Weights of a small GPT-style language model, trained from scratch on English Wikipedia: rotary positions, a variant of Muon for these matrices.
Each number is 500 + 40 x the weight over its row's rms, rounded and kept within 0 to 999. Layers, rows and columns count from 0. Numbers have three digits each. The size before them is the row's rms in percent of the matrix's.

# down: layer 10 MLP down (transposed), 512x128, rms 0.196, rows 445-475, columns 0-63
# gate: layer 10 MLP gate, 512x128, rms 0.241, rows 446-476, columns 0-63
# up: layer 10 MLP up, 512x128, rms 0.209, rows 446-476, columns 0-63
down445 111:487505558518515536483464513550505552451410533561431482497449512511483515525410491517448505513569515457463497542419512485425477461482499611464425510488445468505527565579533469448459488566571455
gate446 086:538494507529462465529431523493517426453502516508486568453515451542508513521565487526565466503493469473549423464522539479502515452557385494501521563466527567537523571547498500518515503558487498
up446 089:421427518495532459526532493509477475610465488471516463526417481521555529515506465448508531532554432454539544512452421484459453475445507537484467479556569553558462547575513436574531477485466493
down446 090:505517488476479478564528427486502483522428518496512535520466530543519467536492505465514505573505465570461476489508559471470560527483524482552520500429435434528521534488475496564512568457470451
gate447 097:520542527553463524456496433539511514469580434528548477497433467548492514516436498508513502488499506521485461453443526509529480494497500489490522443503492486540541565459499403531513505541511482
up447 104:443552501529552468444472433498511474509604443512444528493531509503514547540548539531508428507481479507519449534565470545478507463518477486498615475488552471507454515410466454491529496598502521
down447 103:535491506443551525524444493459522525503480530573529546441527440529418437545422459395562546499440538464491521467490488466525553524425480466441443513463439480521552500527539548506473475515510488
gate448 108:560502378520443485469538535544516519533489507450470473491531525493395456472548475524492457495562459568495486505436536534472551535487539440450504473505580525476426468563510474493496528474497553
up448 103:491497456510457433521498483531485535432574497472518450523513506489436507380479461543489493473567508466506556536500560440463495510474525438465516400464508476465427471505482555501521441396472547
down448 099:505486436533460558450408438518487572463513558492561494551567505443541521481513503536511477504554457500457560410487467553488457460473515452500518427493515507546497545514538503470470510551531556
gate449 094:467526526496499479444427450442451463595554509501506555539386461452583406517494482491519475443535500482534540511538518536399497503519503510508521556500501488562465526520515442568497484519508553
up449 100:540479450555523500458458436490409452505509563413467575435406578464470444576449514485504503454510597478450543463552571505508487516570510441494495482489476500461499492589484494569453464445496477
down449 094:525498521493507484483483569590510464485447474522490473587452467522443536440473473525478551498453473495567484531480561507450497569448507497595497486514488523484569536543511557527527473516482536
gate450 092:464419486484536500432488539453462449503532510502446495476462486524449431503531462521485450458511495539481512502447492513520513512548490540463515498490483572482549528455463452528421518546477399
up450 096:536508479512414420520444504545525492486533556489530557563438518451481501448516475474474524517495480553481551540521526493556525514492459497504498528481470489397465452557528471456534513487509489
down450 097:502516450538493442442443520500498501491411514504559553506450497473515508469535488547507561501454568569521504473489415496492555531509458462523476490514602458477498448492504470472503518497481465
gate451 107:525492493543556454482558493481502511522480466523552583402491459467475502487480487505527514474536519483504551561558553524562571515518491471518472512531472446472516568495549494445532540489443554
up451 103:544483484525414553427565456477417498520470524560487549529436601480470527473585558514534573528500561481528416416454504520516458481505550470518510518456483477554494521513487514513473508483487464
down451 109:532436481477498545454462461512529499564492559498527566545460534458445561512558584507463514471497548495522391433465441548455443512572523489483480491444482451548497502478450526518472468531506507
gate452 101:526499500506527493475420468505421466543577467485504485446570423539526511412506548460497469467514479476469472492584512439542502496521418542469471462489520522468531527492472570480448504529492507
up452 097:493563524447476478499555507547439449574505454536521511493540565477491586515504504525499504487459506578507424484501492527433476455481525457492465427501539452465505446510587480486512471534530518
down452 096:449448520516549550476502518561496508505442491421529469439588394527485471519514467475460403484549480503474472558524531549517497433519480442475540506458520493526475467495439532454570539480498452
gate453 095:509435559439488525538458495484498492524511432533488482538546411481452495491508508548481515509525498481512510583423452523515457523435523566518448407510541540502494524564542486488562437536516493
up453 100:487472584424481524444524496517433457527573497498539508432477527415539527535464500514522448447514465578543483566495511531491421500457482554550520491493452545477469463468459500519490480521570470
down453 093:484538505531480538528468463466441560510597451471489514545495562461513477573469499505509500470541524502482555563502570529509531370488464517430518458514522460543496457398452536479410501446488487
gate454 106:495523444505479480494499454506462463483506517491478462481480494442605480494419483506491542455539507520580516527568515458500520455458487497533474477493470524441493492590440511462531540481570438
up454 110:532509521476470450506505556524565497549483506469570477460526556548434540495577489500557506552489479490506439432472451572494536568534522538487504535520520503465509478502527497519468501525496559
down454 107:449534514522573447504528599503500502557504461473497528515449537535503501474521487540580512484545518429499428420473527557549535546465506519432462491465504503553466511532463563475519480463490535
gate455 104:536533556488538444554527526468508470499456423410466539538513502551484524515501456513539475537528471484531524465499464484452498533455525440564503498431478523493453486506523496546519412484539499
up455 111:479553505485475367542580539543505488484467480559505502476491488527388451540463469521439473549465469500532456516557481520440447492449486418529536467427484520526586504509460523531520524474536544
down455 103:499426441507509559427553540518558487453534502456458537472508505536608533507536528494453550463544486485472494443485504466462538427503458522521518614606456465454424521503471501546542506504530512
gate456 096:503515468460432460546495533506546485513485556511507568475536529460470507512477546530525489540555507495563477498509560422589563407439515567548510507486448570446398506512484443477579541419484530
up456 100:488534541535479531444534485444426442573459403587482470510530483578475457522520508487476519484479460431540485524475486498407485512551496543457556481498503497533622493524467488494502458491558446
down456 102:524483540533629478543443506449465474484470468461458513500475451365468508515444514557469490504478532478486519461440423477490506544505492514534502476520476477560553496547561414493511494463433470
gate457 105:437453417546529511517600483455534433539471441540529445464535512443574503487499524475499527486498487474553473507484427525529554541473463486553474456496503477517520503494536476458503473587461508
up457 102:527521496451415482517487511532541586527507539433495540477430487501409471503569439537516427489498554484436570506551527483469471481480444477512506510462530581547497486503532529486468514471495504
down457 105:448551510496606485571585465413493552492533587495406488563557476457478541439465509534481525495492523498581475525406512512469504558488501448506474481522483547489534528497538506599494484517555589
gate458 089:508483502483547541474506504466450502512547474462568509426560483488474521457501445501589502558505404454448531420444473496479532515530518484555558510424467502524496527479453503459461548437539444
up458 101:562550473584511474536563481575523530490568447452483439489530466504499500547468481566531608551574475527487484471514479528464544503438541542551529517423513506504540503490554440487516525430463477
down458 099:475526446415535535485545496508488499524465478435540541482537599495418505477488483441457387450468503518472481498531532533510474496494530467527485536531443492528478479474417497467503456467413508
gate459 095:510518567500544461523558524468445432503595542548510545540464539497531555498514445468506532463492460511472490424531506359515464499501510456491505476490459459467499517499486495530532453506539541
up459 108:565473593453579534483579510457414464517499441609500509481521518485512524469510456494557509480484430558558479447540427479507475472537545462487547448568506445495440534477474495506528483589517523
down459 095:450487504514463562547467410510504544524505452586430468571444574508472464533484531534445568504526465457500532501472548523425394476520545505471577505506434412489490433494495522486489438530552505
gate460 089:493501565537537407476429520444503480408545582492459548459456506480438507506567578526515547494462533534423516519500485469422494530443470452552446486486477538530432502472453470525495564457512451
up460 093:477484521552512510506544551496522472486436564558561478477510530500485493488497566504458566501458446496486564526518499523541525505512505511519477476488534657530528503535448502473461507492646490
down460 094:486496502548469505451583479490428560502427504513595456555534564564513487485530459491465513514590483570472483514459485536556517483554558530469497496488558530502601528560515570490559511490468518
gate461 102:466483433526479525505533482459537501533554554475478513513585473452483557548499520398579469506498542540516555516560496446440522551523503534505498497510533421484464412475500521488544498518502481
up461 101:548510547535429459538429494468497521507517481509533533557457450507494497531512428500497522507439458450520467461486511466477509480445456514537472541521533487552500490520516403554494493434470545
down461 104:485521516523359529574428458463451535485469494505552484561503417518502558502520479526530477487436456493482512561426430477445536531466471450521407591509522475451530509521538477530436476435464476
gate462 102:556566482459571522498555520479532490432523532497568504502501512569448585487495522466505524540511550495457480425533478460496552434464548412511501450493478547544560504461485538516557503482522543
up462 105:514516477526529462485437533465478412462546515492480533477528456585488495492515467516561491554519522542534483519533534436560482432461508521470433533449421515485497518495459440498521580473569564
down462 098:504462478478543534414460536549484508482485496525489534478463414497503503526528569544527495473524457477475439472519553610462490495548444487528482497525451481479564477534490542494524486487537577
gate463 114:442501520459501495481534493487466521442595475461472453511534507455514462518470522535495496563511454657513459538472528524505457497505520448393490588500505481485575581488456522582454461448559518
up463 110:526449499496455528478535493481501509514504503452429515518483465483490477551464509520429531553530446545445442512538502507497480552484498456432507550436523508531565565556560511519488475527602498
down463 108:472474462446448533521483515494458509479508531500467428595593536523489506512513451512495492516553472489509514519493485539449504449417554424521474512461432508490556525535499425546455542500518534
gate464 113:493471467548507493570553450452469381506473602465564497521435497531417479479447468502457442516442415461499547473477465497484595517463496437488549486522487526499526494548460466528466513522475486
up464 099:516557490533547520503531463476538545539473490466493526575521522458498471480472485429534447467543537563433523522464480505533532536435505498487526465479493493474449449583482505437488565407546421
down464 103:591542542456516582515554532482483464494524490553449507485561536508501447465488556495517435547517496545471510462569482512536561531460552473457446550519597458479522462577514493518469427483506469
gate465 100:474470452511485531471446454412531479480557553534503475536404539459506548506452470520467547521526541552511529488473562480499550438468532453514443494510563519484439473468522508477463454425494477
up465 100:522525561555455481487460551585470536524529420507497533414442466517464540454512567518555472443493378458510515481455495465489526496460528535477535480551437574487478498510524495512540479571518511
down465 102:488488516448504459478477453480534445483548537529427469577539457543584567510544536494608516518574457607490520540508415538567453555498512490514513458531502510457537409469474454482542446507550533
gate466 104:641454595488468489541489507419515463469550506528459486572477492463560502499547587493518534484543591454544505505540529475519476482437501441514505585526479509469365472472463524512527499448438502
up466 091:463434492520506464513504554521483514453497477524517469555504470580403536568495488503481519455415477498505465498481536530502512543537484485438494415492510451533467634493425486491525506530446518
down466 092:490439521492562512567476476555557471459470439456474470521467471542401463540531467476567498539471495551482518509560467512507521490451499524478516489487501497480509529512552471464524444540433506
gate467 105:492483478509477473501495491423405443416509446431488545474526522499515482486487526495528560480483464460468474477504532539484486473507522518538498467479472463509511484445507489519553461533497501
up467 108:450503492467518486508477459518471490522476569514470446585511518424453536553450547444497362487558446517442534500527412479488492549499461527452519466470523482556511478477442473488434514511551487
down467 110:486456492438505491453481496482602575522447532510540472449507449538457405555488519512527461480502418502476507484555468475489422496518486521450497511481454493452507483464502489522490507486567518
gate468 097:491507526488401546506566495496493481538538521454444478489510513501442505478542450562496401520495533483529495504496485532440493559462527430478426539518467436453502484468468537486485496548522467
up468 097:518497492492552459497467557456543508433489508537513434555493464486506520561462508456531542496423488502488522508589544550521501534488518499558587517545498550563524543498549534487467553481504531
down468 094:543499493486476511480520515470508531583420432393466443482496496455355497481483520506483446444477504449458525577452493455460527547490512480501507459497462492497471522491440540444540482489478457
gate469 101:505502543509533470474566442494564545487503561530511525467510537473566510509550576539507550531461479487487524469499484470544548529529505445520494489566510543528555571456410501536482528543514541
up469 103:472542486548542475471366484486515489432486559519546512510491481479469499477589490446478562449505547550492532488497580500451522420499540510505518473529528445478525538447449487507497528454498514
down469 099:468540434567436513534466466515458469458595463463551523514473468509446550536564511471488499557462509576522560515460521500457495516507450483479474501428458506541490449463547570500511499459469519
gate470 095:445436522511497477494480525465512488486435426512538515526507417485487513527457516496505523450491468463526437566453497512469573471523456556446479544511456495464461545511458523472538469454578527
up470 110:550541473548574438474460517499466484519465476556587472501430507530495537515474506477595505517473499509490540525507549481526522528474489397498531482520462422457459600532483490504504531518557455
down470 105:512511434602508498558516556536519505460513504497478433444476489502567471502452492538465450539542476503537503475475491481490478518506542529539456464587457578473545538503514436572539507523563539
gate471 117:531524514502520415531596460542518542528487478498426484458510485538544568450585576549477483513468551487494497536511510458524541567602459496507463507499471499471481457460536516448572495565592437
up471 110:500578484537499590431416506530434491526519470531534423490462480492451451523563494523453489505495533471493535432472537534461517505515527561533520524496472514472508538533475508546569451417456556
down471 110:512555502542498524524466518565487493522482488501421494516545561504454506526421512553515492413495502514513535459514555508521546466531471450465590497549487506486515484481445588471441451493550468
gate472 097:532502443535469464533549538500513470516547505442447518501429534405467445473456416455507510570496497465500514502516489513572552486513495453507470489482473477532556438491531484464550505529483508
up472 097:525474473457481489468533486493517454489489420510477443374518527453526486409440495537525619465531526504522531507544519437568555594442523529431484508523592484444513447490541473493536507482536472
down472 103:530522454484490549566490429497563492474487557500442500544495553454467498521527514517484527489514504421473501535484545545525453499462516499412531471457495530496526483587480515476524466507439414
gate473 093:553491545499506522557515462414447449474438589488476498550500538444566497502462522495540564513522523469475501501434485493495528438556500534532570508518463518525513483506464575414597458514479487
up473 096:562442528564511514416513491542442528467591484472470528517555467454492508462574482560466520574482560540472503565473497451469536432446512528500432411478491513471536453503429431492475512507560500
down473 097:479526497498491476525519507530546481522374489466495469428492464578457523520485548466454448494508523478542516487483478594482512476477482503440440508481584541496550460490454513481430544460535532
gate474 096:512474486482456573544543536444458508531503517459535457449521470486465517491485539449532539518533423542511461497529535519527543500521470485514475476410538442579509479578492482496503495501517421
up474 103:483583555554484508458568486495568479452508508461495477517463480555484489485488522452465507527574462463532483529497521487497505485470435484497531474504502490551474511409540492460437540450437440
down474 106:470392496521518482448485480420466476502474469488429507462441507483522449504542515467519404467529498598494571490498476501460550488505527489591470496479477493516506487457442490461521501527493479
gate475 098:567545485495542481439534502495464511481507551422549490505523519432565431484540494467477529503592490489568513495543521528510506455526447471424554483541577493514477542483458503562543467458427478
up475 102:567511523514577475542553519544467515530494532481485492456528441491508491491577443488512479496494447523515552541421509531485423523503460477467593532517513440551474493541542460510460486501512485
down475 108:489489467500483509547421497555560454469527518503482485539498416491473522501531495576538491514476501451477492475454536462522494504492547545582511486490444522423552546519460509489456549552536493
gate476 105:504537454517449486496511480492512480582548475440535475443461468469433480493505450559533480544505442496463517498526464428468485460432500524376502506592485518512489458408492495488469527462524514
up476 107:496538433504471512584563524580485542476449497512505545516485465512539529522522432432517567503437567515471489521441583524512500475505497463514488472495510460515530546480460504469571479487536616